config.yaml
num_key_value_heads: 4
head_dim: 64
norm_eps: 1e-06
positions: "rope"
init_std_o: 0.0466
init_std_up: 0.0537
optimizer: "adam_hyperball"
learning_rate: 0.00462
weight_decay: 0.0
decay_fraction: 1.0
final_lr_fraction: 0.0
max_seq_len: 2048
train_tokens: 538400000
dataset: "wikipedia_en"
Each number is 500 + 25 x the weight over its row's rms, rounded and kept within 0 to 999. Layers, rows and columns count from 0. Numbers have three digits each. The size before them is the row's rms in percent of the matrix's.

# layer 9 MLP down, 320x1280, rms 0.0537, rows 0-172, columns 960-1039
093:502526515482510491509474494500528473466543544492511462510499537480494491525545482560478506435476511447528516511476536550453512481520511494491511481495498474499487474514481508509517522487462479501473551525534504495521448509507502455557535517
087:486491557492483506498449495524484511514489487473478507506491536499498490511526473472534529452532545475506511519501487481527499517485449506510533514466492475508539486502508492499496501538497522473481522511537468485516478551505495512449501509
091:495497538525526450521480509495476450474499473497526511493490529472481494528487501515514460486519548484496469522475500497483481499510461503529485504495493493479498526500514481521518460491513528474501487522500491517496534503521480543532531448
079:535516485487529472520525523526533526548489517469478507521522502499489545483503499490479504517504505560502522503470469506504517469485459543530496469489544514456507512530495523525494491515498538513496440505497504535500488465485489553446453508
103:491528497505502494518509525501472513499480516517530483484445459527544526587499492514528529534461460504502496508493492533507492467496477471521532493469519495491499522459463500504524521500501486466486462504444508472511483453522497489521482508
094:516493534498470472449481479499521500510526550496439501512577472557450483484482506485498485489502506490492465480463486472488510483478501499502486498474508487492480468470488482501499522511554526494505558521504511480521459547514496491542492502
091:483499519502548511504510486559538506514485497460489495538498499505522494503469504524542501493503520511497484496528505528467518553506492490531486524496519489498497512491485451511505512486501464522500498481454485512495494490488518484540480536
093:468468461447520483497504505474506517500476544499488519517495474509488524458518495481502480500489509485481487462503484477475502501580510524492553508546538505479511496490522509523489536484489516481533486488520470540458564479501516512486494552
095:516466483505427552516504482507496455489496446527459502529485472529524499531537517505553520471490452528490511537512511522496494500455479501465489540469524516497545533473536522522541491507487510480529486422505488471509473505523502524515474474
097:465525515510510512530451513520505513497475455501491493467493517501500480531537480522484514492511516503434506517463555501474508538488476552499499476497489492578493504489509493549518453539482497474522499492509475475461553489496511456491514493
090:506524497501493528486456487459510511513507495491496469515509508497535467467488504505495510473484547462531540552508516511472483528464498473509483525493498468486500485513517500479508545479526512480478509480512511546559505436516537515483500483
088:513508477507481508514482505505506513488486499525513526528487486477534483503530492509457511477557461492528443548501494538538479501521492528481456521539532538520503496492489523489540529491523509486505512545503461519524495545507513529468533463
099:526503480500464490508478491518553524474497528520523501488519483481483528539502513553491476510486458506501460527492515505546542517521464505564487504533460536500505497512493531467502449512521544511513503483484475484531449522483473535527478509
098:522482498498503549516500481534498527481531508545481507500521493543523514506521482502496552533516510482463501502475470464503529486469491461509538484499509481497489517502470500525501501497499534543527502496462497517505550512498463473541479536
096:458530470507528515566546508526497484508531471505530500481520478476511507520524452522472523505486512526449461464491464460510531477476506516506450481445506484518521482519500529531491499566496512479531475478485462512515494497485512525474523505
099:513473480464519485499524503484552527474506486554483506472511484484514479492476531488484512508516472479493559496451487459541493463456516514490447530523500497471530488507527462532517500456513504481462480494508447530517503471462502467502498487
101:537505507517497510501510502478540501547513504469487502518510492532477524520506509491526497508471499528522487519485497517487465486496510516499496498493494561510510477492455445524475467450460449486489545537491476508522525508491492481490492460
098:523478517512500505538499507527492489493488507470521444453509468505522517496520487491498541453512503467462468513513464504435484484470467482494440453521494503463476479561491463482513486526489530492505499458446474497519531526495470505464507461
098:509460433505463515465492472500465497548496506456472502548482484464520451485508507501474493490520570465540492514479474459503501505486488482509512524508534535498525545476489459499531541486524526465518471473475509474566502498507476513492501510
096:529485514511484542498449487516469565503518479503490489482505503483499476538525543553496487517492487492469504504492535530507482468498516489525475504511507460480516513523482469509513494465452527465497510498501453466514491469461502515525491498
106:504490498504522497516491504516491481478501519481527501539497526501497476491484476462479536492487517519481554498547512482488467575548469501522514474518493503533488521489471475472533541492520467540496532529507492479504495552504498491537504481
097:521472504429516433547506476504468527469499520499476541503513500488476534479487489504496536504492484523486497477544488500474458465488475525547506506496470521509519481513498524488485535517486506503492471559521507511477522479511499479486505486
101:505523512507514506511476492500508489525531498497508469507469504482534512512456490497507469520488463482530501492554510502491469481491486494506498437477506466499529443523536496520492502502488513510451460511492487488502502468529467486496530513
099:485534506549497528522533489500503492545515497473481524523477465466495498514499487487502556484459456459523484522503527482537485496503493504561505545450511481477478502500500464481466498499500501547509486491491480501475526496491495497524506560
101:500465520470507457439505491499527523523534460526521522514507485470544499462496492481477536526476547509516495459483462504530485499476520518463498485491509464491494463502535526486525487512514518502483521492492502469475482479528475489479504561
097:512535494465467464530507496520515507488535523505512455554479474467552481485540484576501489467482526525494505452552512487506503538504494492482483497499473491525481520512499477504519490496495514520504474524530504475501537524449500498522524524
102:501512494494525498503527515504525508457540536499497514511506512475489544475535464522547481489499468494546526545486450556489490497495511492466491517466514486503485473434530557496493477560513468514472528489499494485511497459459476544503467502
098:526504493499515493479508491497471493498503518506473426494491473485527479511520531460441517503547508487523492479462528517490521523502494491499507462522494499511510459531484509488456473488482489432484495463520461512509455490535461510550499477
100:498500465464502520478481524483519512516509474449534487519473459507494544499509508492476490492510467507517543494487506518519484515473518462530509521561510463516494469520482424491488510482518500466542534502535517509524489484504558496537458491
102:504523517493511499468522469512497494473499487539480503514510526489527567523407473522507504518449473460505491506487505520469473468508509502468484466511537500488521482515500518526515503469484454494493514487462493499514498491466518532451503519
096:563469529492526487446510493495552472509514495523448482478496490500501513496469496496505480477490480520495513507531499521501456476499499461468452461479466458523503497503501511531490520521497485504503538518470496494524492494489526489476518473
097:498489468531493524528508486502481535505529486498508497555507479497478467522530549506517497463437450520524475501504492494503491528445473514516499519484517546488494529525471525505485553535439466526495472483463511474543523503494483494485512503
096:518545536509497504489479541472484495491497514528444501473503461518536520542492448527509522530491497488491496488497491482462527504488510479516530496517483508465530494496517469523491524487487506476500506519494491587496511496541533474528484489
094:491484466492498511486528569543497527482497510526481493519484507459519515488507476471464501538494499500496521493484507482509524498518506492482527480505510482493505493474476501559503436484492476459478468511515480495482490507519460492471491541
098:507491501544500476476479524497475465505473514453527498501480496505523508549504477535463496496521501512481535546464531506488504449488507516485450469532454461499529523500453469566465502518467469478505490459509481509554500518501507499526505459
097:551510504517521505505506516483465543498494485469528480479502473544509517487464528450526518519477479483502512519491454526477508513503523526464558463556528524500486531539509473525524490451547466560485488524513493498475523519488470554507529496
098:530507467483524514552500493488466506505487443536496462473530479531481527508506515508509504510511491498494516454491478525468513496462515489495505519528506530501556471520508529523525520472443496482477473508478492479487496542458558507473522458
100:548495487517484478490512487497502497492503512538518527497480510490471503500510498488494510496536499545562533531496536527469480520481556491519508468507497483510525514501493522459477521478496472500555459475462518471478488494502499467459494468
095:464478493504539560539467510533530494472470470476490495525488481463473501499495503498495495497518461507494513499501515499507458468552522507490479465499489452516461496470519532502484469493500519454505517489501465530479520531451449497534521490
093:492457489467513516444506488510490486457533488493487516445511486502512492546535448498487524452503470480463478471485508490486514525488532500511511493454492507507465547529521508481545523468520476472492471511498488496544484532464463533477566470
101:492476527493450516489471528496487437503490471494484501470530535485447512486513470535483479519512509494459504532463509494503533474464508557506543493495482440489474472501478482523501501492479530486463466522483452516519502493493487486466502512
111:469525480511525482503478486423494529504456512491506517536494494484506520503491501497451525506536465476518482500492545477477516462441510496499491505486490521520481488503445504449464516494531492507457502513469520533509512439452427571528498500
095:472539520501490468537514489510492524463499490456486538460532495516537459507508492465466502459459477534497513462524526491481486511440504512533441505471512514434459480466508480462496476464472500541518553462530510486525500517499456484519508541
097:490519539496500475515506462535473535497506512513525484520503483513480457508542493468482523502495487455495433481537493490578514527497516488495508534498533489450497520508461491546506534511506529562487485522473564456503516494510499541547519502
098:488470481491484494509514473540522496522512466550475519483484537507502478439461534493459500525481514568588456516541525491530457501525511473513517510501531510467510497485512484527494515494533560486462537507523479470459480518491477484516496487
101:499490536513475473484469512547457502515511482520503468494493506511556515506510512500495452496480491538548520558477487550516502479470530491483481518515497509487517480442510481503564493504524454512507461489500473513514489513485459501503515505
099:500502512500539546473489507512511468474535467494494534525490498484494510566471454544498528495490518491498497493531539514518471524481489515506472508488508490514524490491501545460476468471488480502518516499474453501484496474514486495508483496
096:493452507466503492514524492463474479485451486522517501514486518473465491484487506508509532475543477491539518464531486487449536489485546539458505497545505458517499472537495493509461526515531498480463468517500494456477488481521509451448510457
097:495490509519526549464465507475485494421508491507437511505501531486501478514490509492532536513452488482507466507512475493449504473465498509511460472499493521510546469475517447520498507501536486476528523495486513504451515515501517441505508550
102:474475530468541506505504536484472498502515485496504489455526559499501531479462454478486496459512474538475520478528480463537507490519444525476463475524514456533518485502475506538528481465485525515467491472480512492496500493519476508474489504
099:519475472516521477527511510503509523489566495501476529536541523445520521528480468493508475468499510480448471511503493533487458553497494494521497533529485517511502518522540485496480485513511502548480499476485505474522506472489503518507494519
100:565480526453530479496495486498522511542485501505510535524543486495480519519474523514478499524478518499479469530523491509502485537500495476501500461494496484500531496523479493471493558461524477495460517494461511498470466525478486472480493495
101:505499490539497488521471475455525537529477503498465498483484524524498471474560533530527522489463503440456481530408534470538512489503482509476453546531483496538464549485473485542542514536492468490491492499504459500494510523472498514508496445
099:490503517485538495476522500513521508472460534501509507450486501516475505501494497433485467534534500513519510488546524560520523464447572519499527503501450488441512483503503486500459478503489552480472539521550462539521504511506473499500504473
097:509473479522451454511511499533514488489532478504502502506464523494509491502519488487512510489459500480495552535448499462438473527494523521511530532483541467540477472491497493488529532502491487524521499520508523495496524509521527526564513438
101:487520522534503494509531527509479496512480532519513517494520499544483523501522470506542485502523510472500493508479481552544509512469511535498545479522505467487500469501495492497494501483486479503449501535495531487484492474478527468527481495
098:576518529491552512520532499532509527477444470561503490504505515509504530507503522533508567502492479543512532479495564502504475531458459516536491485486513535532505496464515506478498541478493473472491515488448493471504475535495525475474500519
092:504514535521510475520495479505490493512496544532530528484493518478477541476476482482506502507506535510488508488465518525518470487489484531528493540497520489533493442501479493513472512529488455500523545510525510519482513536465526496484501487
098:484524508497498479526551493491505540516499495549527478541473491544535501479512527507480481508463545491564519478472484469541495529524464504494494471514518512487500559439505479426522531464483521496518481492469486512518481502510485472517532541
100:509510452544514532489528486520510520512543509493460514477479473520506486493509469508524483481501523504491502483474468480513496473504468470503494507495471475518501485508549523534512471526523496451514521489521533498523472515532520487539501462
097:517554501497512480524467465479472499494524456474523481509478467549517481549479519477505477548482512469468507527476528507525512524491473439460516500468501487472449513441503480551528530529510521521500504519464476487496520496464502517500492472
097:515488547500456531475504487486497460541505511510494539483462477470536525481503494546509537527513526476550494503484439497500462507477458469492528488498530527482511475514459506535532462498514522488487504491508463481478496479559522476467508493
102:430441482486489492537463467508481453489492529465517519511498521557517490506504493442501463488512496533526503488515516502487466466477470463507502504498512515461520491512538506492502493485460479483552494492505508524501479476518529502537527480
101:486501524502506511504510508478521501494499492501504505534503477494510503497502547447474529478452529498485497506542476501487472541475469523519506486506533523501448516503482490465493498540516519465527455504504521512479499500502528549474509492
099:474531497471530483494498499531461521492495450445497536511526494503478509517506513569498492514508539480553463515498492502482468494478477514531499481491512514473515489514559521518487478515532530506481498480519479485505482472565512500465481547
099:472487524510490491462490469519489530526479513515504525514499536483539525536528490534480478473466477496523529496518539514480522496476480504500481487472505530517488519512479462517510494523508493511518527525528495501468482503489491501530496517
098:462531502469545527516516519476485539552494508521505476524515500504507528521483518466469503525528482457508486530442498469491517571518515503539504514501510476531515510501521478557479496510486533522470512509526499478492543504494530495479504539
100:462496502503497521505465518547507541532479508517491517444485523490515461486475520507503480517460490435454518482516497531463457512490486470506538458510482488518463479523520530477547520501479489512505520498516455488488505502508493480502470499
098:439498502501492535472482488534511520500498488507451470541476513526491498497500497504483491490515479473447496520506549504537489464537505506507499478526511529469474514488527507459462471475501489548500482503541522490507542494485510506540508469
095:513485552532490525450508489504503462526515544522521506551499471508478490493449462453486533502505529472520495483495532516521501515464505515488499484475498547473496570492493469510477494507504464461514512482497528502534479489509471519506493456
095:531488509479535452504463512505464549524479491506486477505532534477480505510527488536471502492501516500540539521511477531511525517500517503482467534469529497487522516510497529498507526473501505505495515452505552440504464501514494455485531501
101:484495513518511507486502500502512512493495550498486511544527513525518493504469485527479499473506532528468501500466554487461522530533498504506487523551500528502504460525538508498478485449479519510502513502469521468538496469459476485513511498
100:497490504515495494492491487505491553482533497490466560511450486513502501530484493504473496536490558510527517503543504465482480475485492525501486501527500514497464481514513499458442501479517469495509504491499448514503497494484532490495500481
098:515541506472506495489485494470473462493511507479496509534455510529481486541519483547474501498471539481546516514486476523513529512494496448478543549468517475481451538521497533531492500539463501516520515514511489482482479508509554514538479489
111:498488480479511473502498497483515535513516529498454492514462488492462455520516513487469548480488498553499492517525491504547501486486540499483521523522488456508481522509460511541425496474514549533509475463502494469491502450488524474483487492
097:493498508485481532525474503523489463532518470534508522514457507541522527474520490540488498522541502493521472500461500448521469461499516510481526490489497535450486521511514484509508480467468507526529519504487497484523529519549512488503535517
099:482521493492506494530522482480511502504519529527474536443545514531473526506458513481530546501469485503521517444498487533474503455531510493478469505500465501553532487484477531484441536542435492495531475469505499506525480485493526540533520448
093:470492534492521516489539489504460503501484532524459498529502495540503496515516488500495483454523516439515532482494501462485497494509468481532455536547475451524512528530484540512513493480473506544506476504449512477525494505531476463476515460
103:509483502486485526523450492465502480507502490485504536468522520463497484466443499538507533461533456564482526473492516534504480500553499461517468493471475479535500536494510515493498528512482470516509513517532522514513509535488485476543505525
097:528539512460539522483528524482502504499485510519492510502521478487510468502501474505524498534487524481498486513485467490471509548513477493510455466494496506516472477499523526490537519490496504487512476486453534496484550514521548493486462497
101:471526477471515484516507488494499502482548523503504521506495484479509540502460508508474463490466507487520535509498552562485439531537499510464453398496514504510553492518512482516499528491475543536517498556524477529513498488437546517514499455
095:510497445457436477507494512466504482510486478533505475533504522511513478522481501510483529508519464496491502467503486492442525511523505499491486506483541484527511517449506491468500546532481494531427496493519456513507487531479519461490475490
097:537467536512471519458501496500498485492519520466490557485568521494497491476459561487469523498466484526450515562451483469502502500473499482520537478502529505543493496501525498527500522541502499496520482535483488497466453480553504475506476506
096:499495489521507495523534518537531537487509497450464474489514519493495525510494562486538514514519471512532462518509522495501503516456459481495481503521471524510475475501527534472493483479469442480499505486493477481484482504489533470543495521
099:527462501534504505484482490513526539501505561476519551519512499458502504487492539509503515530460516485529523526528528520545488504522458504547523489497530472520489513517484486487518512509519485515493503483525478468483503473514489517555525534
094:526510514459485482504498496491480487521491497475535442510499508494492494509492506480554475525511477554496520513476500489509509529478555517460500474493504496487473517449498506486495509499543505495499506526486535472525511484511491521461489530
100:492497499471461523501480538545509500529523477505508495495522523509493500507574520493539515470482483524487470436447563451523521488455452510464515530531496535490481546507507508510535448481515484486527507473496480484510482496490498507448503461
091:500574498508443494546456517557522520501539543481497498521504525497500519521538515519481534446505466502483482466497498474563489526459467500502510485498441476489493559488527514508525466476536440504517493485527481519518543509517520501490467495
096:495485504475492458478513497477453494468493478501527503473516499529502490492499520488509485508483488488475464497481460466508481499497510485536492535484502528506506503486475511470506487505519473513546510524506465471510535535508488497492501501
094:487542491512478495548532517465487500470455518493467509483498466513478500492498512523478524503501498496482550478450540516438507539521519490489473560467519551498490535472512484502489554470517511524514508524527538486482500470473475499528479477
100:477486509465521550506471482505511542481510455467553507490512484476498496493508490494519504466501518560495484521488532498498496488504471475530551557474520524484474498504526490514535526522511532450471503520512458461487453496485436468474511540
090:488502530471489478483457506525518497488503498534506544454507521525476475505537475554529486517509496507488502494464480539489551458471544555483456473458516534552464482499518510505518486548524505484481523456515489527532528522502541529481513488
089:503524543531470473468489519482531471534520466465505513519505493465523485500486456475512463530441541517499487508463503504491465468510506495489465493481484489448494489465501522502469485506486499474475516531533512518458487522513511531520472500
097:490533508468486472488482486526517535455520486478493515467464467492543487491460500481492515499490487514518531495487508469492531502501507489506519498531522470440464534486530471535456504533517494491482536504513472467484518498510490509523464471
095:481549489490488499537506475495522522509475490458487535518507525480479517480550482512470509509444467483508539508451499496518498471504512434529486512511521473516480449472480504509509524482478466483548446478471494498461480523485496512472509513
094:454478465514519527524460515511510510493511535512472519465457508469483454481517515451443483475481498465506513498509474489523540502486478533511534491478510487518520492508487493464440504516482481508511487523533506477531512489492468492496484522
098:497470511508483525539522528498501536469518463509522517495564498486504515520495469475521531512476499491516521503487512523498502466486524507559490475478459494468548534489513479532469523521509474495453522506550520471512524492495454558489504524
099:496474484514474508510529474484473533490508532504482453478479504505470522510556523533523522516491485459483496481493506500457514528541475490509478496495473500516491507486474472480474516490470472485496481525455485470508481482468535489503498507
101:529514545525518495495483478517472514519516536538478520523528519507502520547481492515507580470563537503525510514530444499529523508456527468506514469503541498484493468477456506492520489523511466498477515467519528510539472461508494533525479510
100:477518500466481498478472484491553488520475544500516492478518542493520498519498478479584500521451540503452517491493485509504523513519443510497493473510511476522510511503500493474502524494483510532497522462521491475519504553530533504512494491
127:484546502551503510491524499573471520494509491514512478490510454473524492486482494508505494499469503490501482515519506487514518493485494450512520479503511493514504529526498505493518498537473483505450428472516520469510499501454498528515480467
094:508484523521460496480465490543517535473476465517491530512476502470499471460555541531489506447461532493444507459481520493497491523480530468471484489499526513502500506523504513529489529483515503487545526492541422494525465528516516538481474534
096:467495487471454551514489481485498509470505487495513538503519481500493484512479510474507529482495485496469531522433478489518538496465513482531472502524530535509523503491502546464521494546502506513483534540480497496500538507475487552482479486
098:560508499523459522504498533476496479481490459486488517517513495491454502505494482504568487455504518494512532464500476445480500481474473519510498480531480514533510455470478483529466480488459516460492487512522488506502499534530517474441485452
097:492498512504518505488508492481490530445506500505506485492517508517538518485499569421502493455522465488478465453543514501486521525484509499514543513508500488520531553492521451549500509500492489513574520542533492482491520498497472511537500478
092:495503448529499456476519498502479553447512505516486528515548486484448528493489498513466529484514481491487495525458521531494457516488545505531553475505500488459440520536538488539480530492469469490526488495498492527516489508517498522509497484
096:457531523495494524484483479487535474454497501472489513483508529507444501499538506528516552551481474467542504515470479463516513475507462507484493512448493497492518494517481489516468516511520526424533507470492481461484480488466500531455539470
101:541496526528550508479536517565484492533492453438481502535464506442527513508488523538512492494468533501505504486498476445474505511497458551500496531496509514472465465527451485498508510499519485512468497481470456520473516518476509473480552509
096:502503510540461464499500514537442490518484482515489487512499499538492502488518550490515459461528475509473511494519466489476542473495487528486496507501546537519495460478478477520461503458493493525497529495476506476464506481491492483489511483
098:492485510492492489472514505485496490484512510475497510449469530540548526536535516536491516514498539544540484514514519527472498490463447488497482495477477484489499541516522505500491492511502497514481529520498543511521463542521506491506508515
100:474495502489528483516518540504493494501502479455465497490492497495487512472536507490498521543543510510445474495480507521490502537489504501506494515545502505525486516539486522552488502515462516466486483440481542502512529516451449499486510526
096:513494471462499482489505469481493481470484493534492465503530501556487465498526540533504504514439504506491497484474505526446542500484540524471526549519477458511494508477475459492482495454473507515527509504507467495509510488536521509479490500
097:508500458494491516508484509489469473510496546510525507547483513525488511474519529486493506524475500513539530491486490513497498472500489514503483481536504499506517517480457506546524458498484520502531524526479486504467511505519512484523515468
102:523549508517514509513496518502483471472534497522514481507499483517528480512498517475492513499496495491502529451507492503481528572469514480494502454506459447505536495499495508501479497482500512486491492460519510468481524508544527501522535498
101:532499490499478548497476475487480432514514558465478511452519504472470509511490515495477511497487503501522489435472502505531522517479545528531475517520528500488509497478490513479547475506447548483488510526529473488511489496501491505513490492
101:491527488506484494476525502564480529486502460522501479500475481534476468521532468535492489502505507466486528526529444480525476462478468486509524466506474452433476500497493483481476477488445506526503474532516530508513461490514518489486531500
097:534529533475472479509463515482503474480494464501489535496547526528479485516533566499508452484507532517488429481506463486492470546515521508479497529476534477528492524477500502460508501488533490490508464491510478527526486490497500503483518489
102:459496523464485480488521490477507521472517514513468505522480497525532466505499541479490510530495494494457522528538487502539529459490528506507503494526495477528509504459546492501483478540542528516485537511492498473495446486500548496494478461
102:488502586495502545484488512513508492525490464467460509469500502500493469474507483491542464517571508520531504498496530475499468480503547496431513522497482488454498505513507472533504520489454523480475492466476512517524519503548521486525489461
101:528491545500479509497451464482496491550524502476500492437511504517556470506507477509512474514473507486499534520514519529518479509479498514469466507489493476538489482515458484450548524507521536476510509516469450529475501503499500474500518525
103:490527490477484486463466506498508485510520477483532434511497520482505495498480492540479543494511508537523523449478515493533496500485505504486475452481496464471534474521510527470514497485488534530472476494500514480555525530471535481514518523
097:513499476475514504495509514480497508514499511455485502500516516510492512532574462524486532476487507462498488480499520476531497515577526511519513493522497473502464519520466466461521412525486415528520495445451472492520525507425515498525498487
098:498474495455524486430483467528482506521522501504476522499481516506506466459484467499519522519533473505489474488510519519530458555502477495480470478481485516485487532514501538509509470517465486494501493461499495506539518513495494506469468489
100:502515520476522489506479506513482491526480483484468506560492496519493470512457493537465501520528485506487490500456499509502517476506483522455459507483538536533502477506492494484482474464492520510460507500490484513475502483455475548530513483
095:567505485514518538532506494504536496484483520490493563489496517484504447545465497507515516472477516500502515483499492486488531516509493507470501490550484459518491499535480487491529506502536531491513492514490530519488451517509511507474443503
098:505505505489476508508501523462470525471472509519467461512485523531454530534524487537541539537496476550468490450526469478541477487445449497501528425492527553481516517475485491477476522476504504469486481521475518483458528487490527436519515494
098:508511515505498537497520531484480545531483503479499506488518483462524499538445448479459466512500499540433531495501484506495472473494535486527456462462474489469476461542498509465507469554516482439515473470511542484554502448520519500526503482
094:493519501494484451526518499497494507454468505507548535484491452532474466515479519512486539534463482505508518533496493513482541474499498463474477516472499517514503495521491481484492446478461517566481509492477488503516462524462539523482508480
101:507486499469460469509487459480510512524512520507515474543495485534474455444499496514490530536530473508462503463530518503492472513522467468532517453497512479518513482521493489524526477502489487513481516516529475509500502493495496467459478468
263:455481488491498482467477404478459480503491507504503491513471455483465466508469493547490510524477507498523490502514527500497446525495525439482501496502475494529483485497474472512468520492492459503468455461480508451483491455454484489486482463
097:484462494477508494498490471470462496489482526501430526492478489508495499521484523491534491443450485493506490521485471475543518522507511503505493473439497495572528540489517482511489512509511470528478462479449501471501511494465480494486540445
094:542501527472459481502473478504506496512544472503480544450486494499508513478525475473546514457515495484473499508523534505493501481531559511568516509506439509491484493515440505481517485449484524494521499535522478504475538464513506455512479471
099:506504510457473446492473520495472515466445501504525448453430506509538501485497521495505490489466512471501487475519472476522517516485493496506487479527530534522517466494479489441495515462537520496507495469547521512508500483473526499523479492
095:536478518449519479484471524511492501555515495482516477502488517510493488500489501524495509572483484495492476538476554553444488533479516493482513463463480520466471479494528514500507468503474523529524515461531501479460542496516522489466505487
099:514524529470475510470472479468497544454536480453495473478465477482492475484457501500476504532538509490489541490490479507513482484509532471519490505534529527494512535502496542508547499486499508509502484491550491502488490499495476499502496536
096:503478546529508485536472470484530518493504502478520504499485503501510534506494478486478498480482514476499533524504525471445530494465518509472466491532471486526499479503521476503461516467477490500540513531473513520464539483437479493504478488
094:513480505477510520461477520451460506513501514521509479501498504509512486528487485490524509490467510471478494491517488526498516527486499494471483497541487531460497485531518525451488512557488497508504472518497507459487490485499503517469497476
098:502499501432524509540497498517483551499470505518439541499501495525511479539504519489487456484518495501511483540492486500455507479520520470504496489518526487510476474472518537488517486491466512532510486500507465507501491450493500499461521517
096:503477496508511481519493498527524455484501496499455513511506521515486470495515503504521543491494517489516533439507477502486505526481513510480537523512487503467489503461506502559472499512503527517525487517512506493485492469479502550504553514
096:517420492514461502457484490493510460491463482496543459482518520515480508525507514546509534479463479490437478519483486513510472526518514507510516484496454489496487517508522480523489458494526515491512446481510487508502474487524493491445491469
096:495502466474500503515523500496528521510529473514480502502497503491515494499521476466480456486527455491486528525466531499495519489516511480500523530489525492517513529467480541485515500520462508494517499512504528491526480488446500482514552474
103:513457452507506506474496516512545500492476498475479490521519504490462484497507502485475476473496523473490517539492469528528517538516537483461486522480431527495520540442498507531540529528493477529496501500532538547512534512481488532491486527
096:490513501472500501531493490481512525481479480504488457519522528508494487530485452482499520495465488528493493471489473455502483493479487514501473524494499512474488469519537538463464469487476570548520509504511497471555485477491532514512523538
102:492460504507485483564504499487485458494558500483550522514504524490478498497531525486526484485510530490502541500458506502510526445521484532522483482492497473515513523491542556507541486494499519550525502478515508461477503478510461525566468512
098:522547515486515518499478521523493489508504496489540461475541493478519512512511518529446503469517507534524495515537473459502495496529504499490500473530491520517508526483475485510505503503445480484515514511488487472520512524485518478487543478
097:488525490460490494484481460489516510453505478538489553491459503536476534424502472517511529452539501502511518490510509457488522509488545493552526502475522530516517515495545507512493474459466552489504502506514522488531505496476489470517499519
097:485498497483485520478509458526487512493479478487530494486491492496519483489476473499522522545526536543485502477458501502538478473526476515501473510544477531471477514471456472502536493477495537505510491475481518488472541495521480506530498528
098:504504536479483477522447478456493499477490467518519493493487473463521516483479459475510490526493457467556512526494475514490465470461481479534503511510499493439457439518491499482514533530500496420500511493467515481503459501511501502508532514
103:507479480549517455501490506496518507496477482497474490531496522493506545514486459497479477477504521512529532528509497511497492544500501509512512432511492443467491508456551468458484515501491522498549512500487482510486511530512491520529529539
098:506521456514468464503492502508507507528540513483484530465482454470484566529518482520486554506502515512542517536455545560521485525498468496562567476505544545513491493506534553500520492502489494497514508532496513525522482494480544549475530534
098:477505517522482500514502496501468522556503517547481492495511515499510513542504435517444439493512487505488488518543461485489516547514495517514448479482470463448476471496500516487481501523522500469507536464518526535499514509505515485480429501
099:473505512520544542448503481450492506506466453491495513485485531505548481467537492488466493487482480509488498570467498494517492506489499513504552511513535546479501502465489533523504489488529518497485498459464515499519510483492550524522474499
100:486507514501516533483469518498516482516539508502487498512516532470492514536504478497479494504482535523478515500503475505523491458513502533532502503503521462486525538530512519499504495541522477465477491493474495498515456516514510497474470503
099:508525475508442467490462498519488503517508498509485514490493491495492463521460541471492487537492464517522546529554482478496527530465571472521522542484524512500451546477498466477481491475511472471508502507494533520522540451530496485531510491
102:456488492503486536455492493468551490541540461469483553494499468514490542505501516518539525499507508525543479535512487519484467500506519532510489464506514487507505500478536531550555512496487558449501475541508502470502517524516515447486489511
099:477492539507477495488484486482527499496519519529475496513544531501456534467485460541499528498483507536481463552498472515453507494490517539462536477510503524511483497471528508497512463530518532458519495516504487527479486517496478515514527490
099:522521521456487499475450488552508499496486507558482477590513475495501496511514470498477558518525512511496507535520519456447500481555480512487520493503492495503500522540504509491528457487523472518483512489466558474510489487501469502478465494
100:504498498503491535527483502548533509529452509507538496512508578472458535491523473484481468501514479476510457507511465484545489465529505488524554488475479456559511494497501488536474483540530469534496496499492525469517496496522441495513558493
098:462474501495532503495518483507491543526479468489518535507457469474482491486445485517499458501501485499524528524495502478540518512513514526518503501536463508500522544519471521492486474506524518458487473457449495452530502482498459531517458564
097:478502545481475485500466529466502478487523462500507462510516524492528489514515500545464520504483465489498542465511523491457479498477514502483515500517509516506479497500525503520487537484446509488538502491454490485557496468475493458465528519
098:492476447507532487505508499506521496427428488539494514542495520511507493478517474501547489477523480549459513507517500510477469496498532499546479484442503510488528528502515502502474539513493493527539481432504546509508509508559489488450525527
099:471524489531506521509493512486473477479477537505502486490514479443502520483475508508526450481497460416503510497514486473516451542500545497483486489489481442532484540484464508514506511473450509522500497503493492467509508505524534491530472514
100:500551537504524479486526486534486456554513463488509494482530486470475525495487478477461537462482464491515519421496459486496522519526455512527455485503496490513549490449506540520510469482517508480487506521489526525487485515505439529504544525
094:545491490497498505482508490534500486480481520507527515483491514527505507483490504499520492468518510521528486534484476498476504522491482504475527508549526532490481482492519525508476509508497517459550501506480478492528469511527525447494477515
099:477500525528461490461538519510491548493507472509519511511502483478513508513461565480471519519475527485509477486501551528532516500465527508465492532502502504521476503459511543510517495470482500487524475508484530534493481504483466489489470505
100:477549498485502502449510523509541514519541512473440453505499513479538531489501489502510464498482490499495489547494482509545540477452499499506491502482432494493445507474516495544517534515518501520509539517497488506456493506517530495519460533
099:531533551520527481509516480498533493516456518525469510492541489470459473491491457466499481456487499508508525543494468542501541480513530518510511519509513511494523530504481506485479533510436533500486452500516495488554501473462493512483487480
096:496483463535492512510486474484492512511479470485512517521510505483508478486515500435475517550481493537525488491476527522503478525533501536488484476514450481517476528568534500472488521498493507452498502501541481526493483507474501547502519464
094:507537445487512479535455507535466511575490477487504482423509477482471516517487468491471511512499515502521481532520490507501495510528478482561519504506513493564498447510518498515495518521510502538476503475477472467512482525485512532539451471
100:492562506521533483464487491473499483500510483521503472504468488493541486448492483457493539496504496492498508509518495511559509490487475557514517506510507471481526534537458468513505528507490498505530487454482425523493526524535539480501480491
099:520508508515470509507512466513503523499520544510519501518547484471488540477525495538510532512498426514528511531498492552508480536548493507562493479491502477497543496504516477474530512504497481481525533512481515480508463476538469462473491472
097:489548530472510516485514491506497513526535496502570523521494493469488474523494509507522507523478554497507462525501510452495508444493491508502528538490525497502516471508488508487518525476496488503468487519517540524490468486522521529491486485
099:502522482460480522494506500478497513473522470501426517540527507533537513536515528465485487447506474505497513516525505509494517489475497479537507510532551518451527493469523530484486487484525517518547478482472528489482503455495534493511513487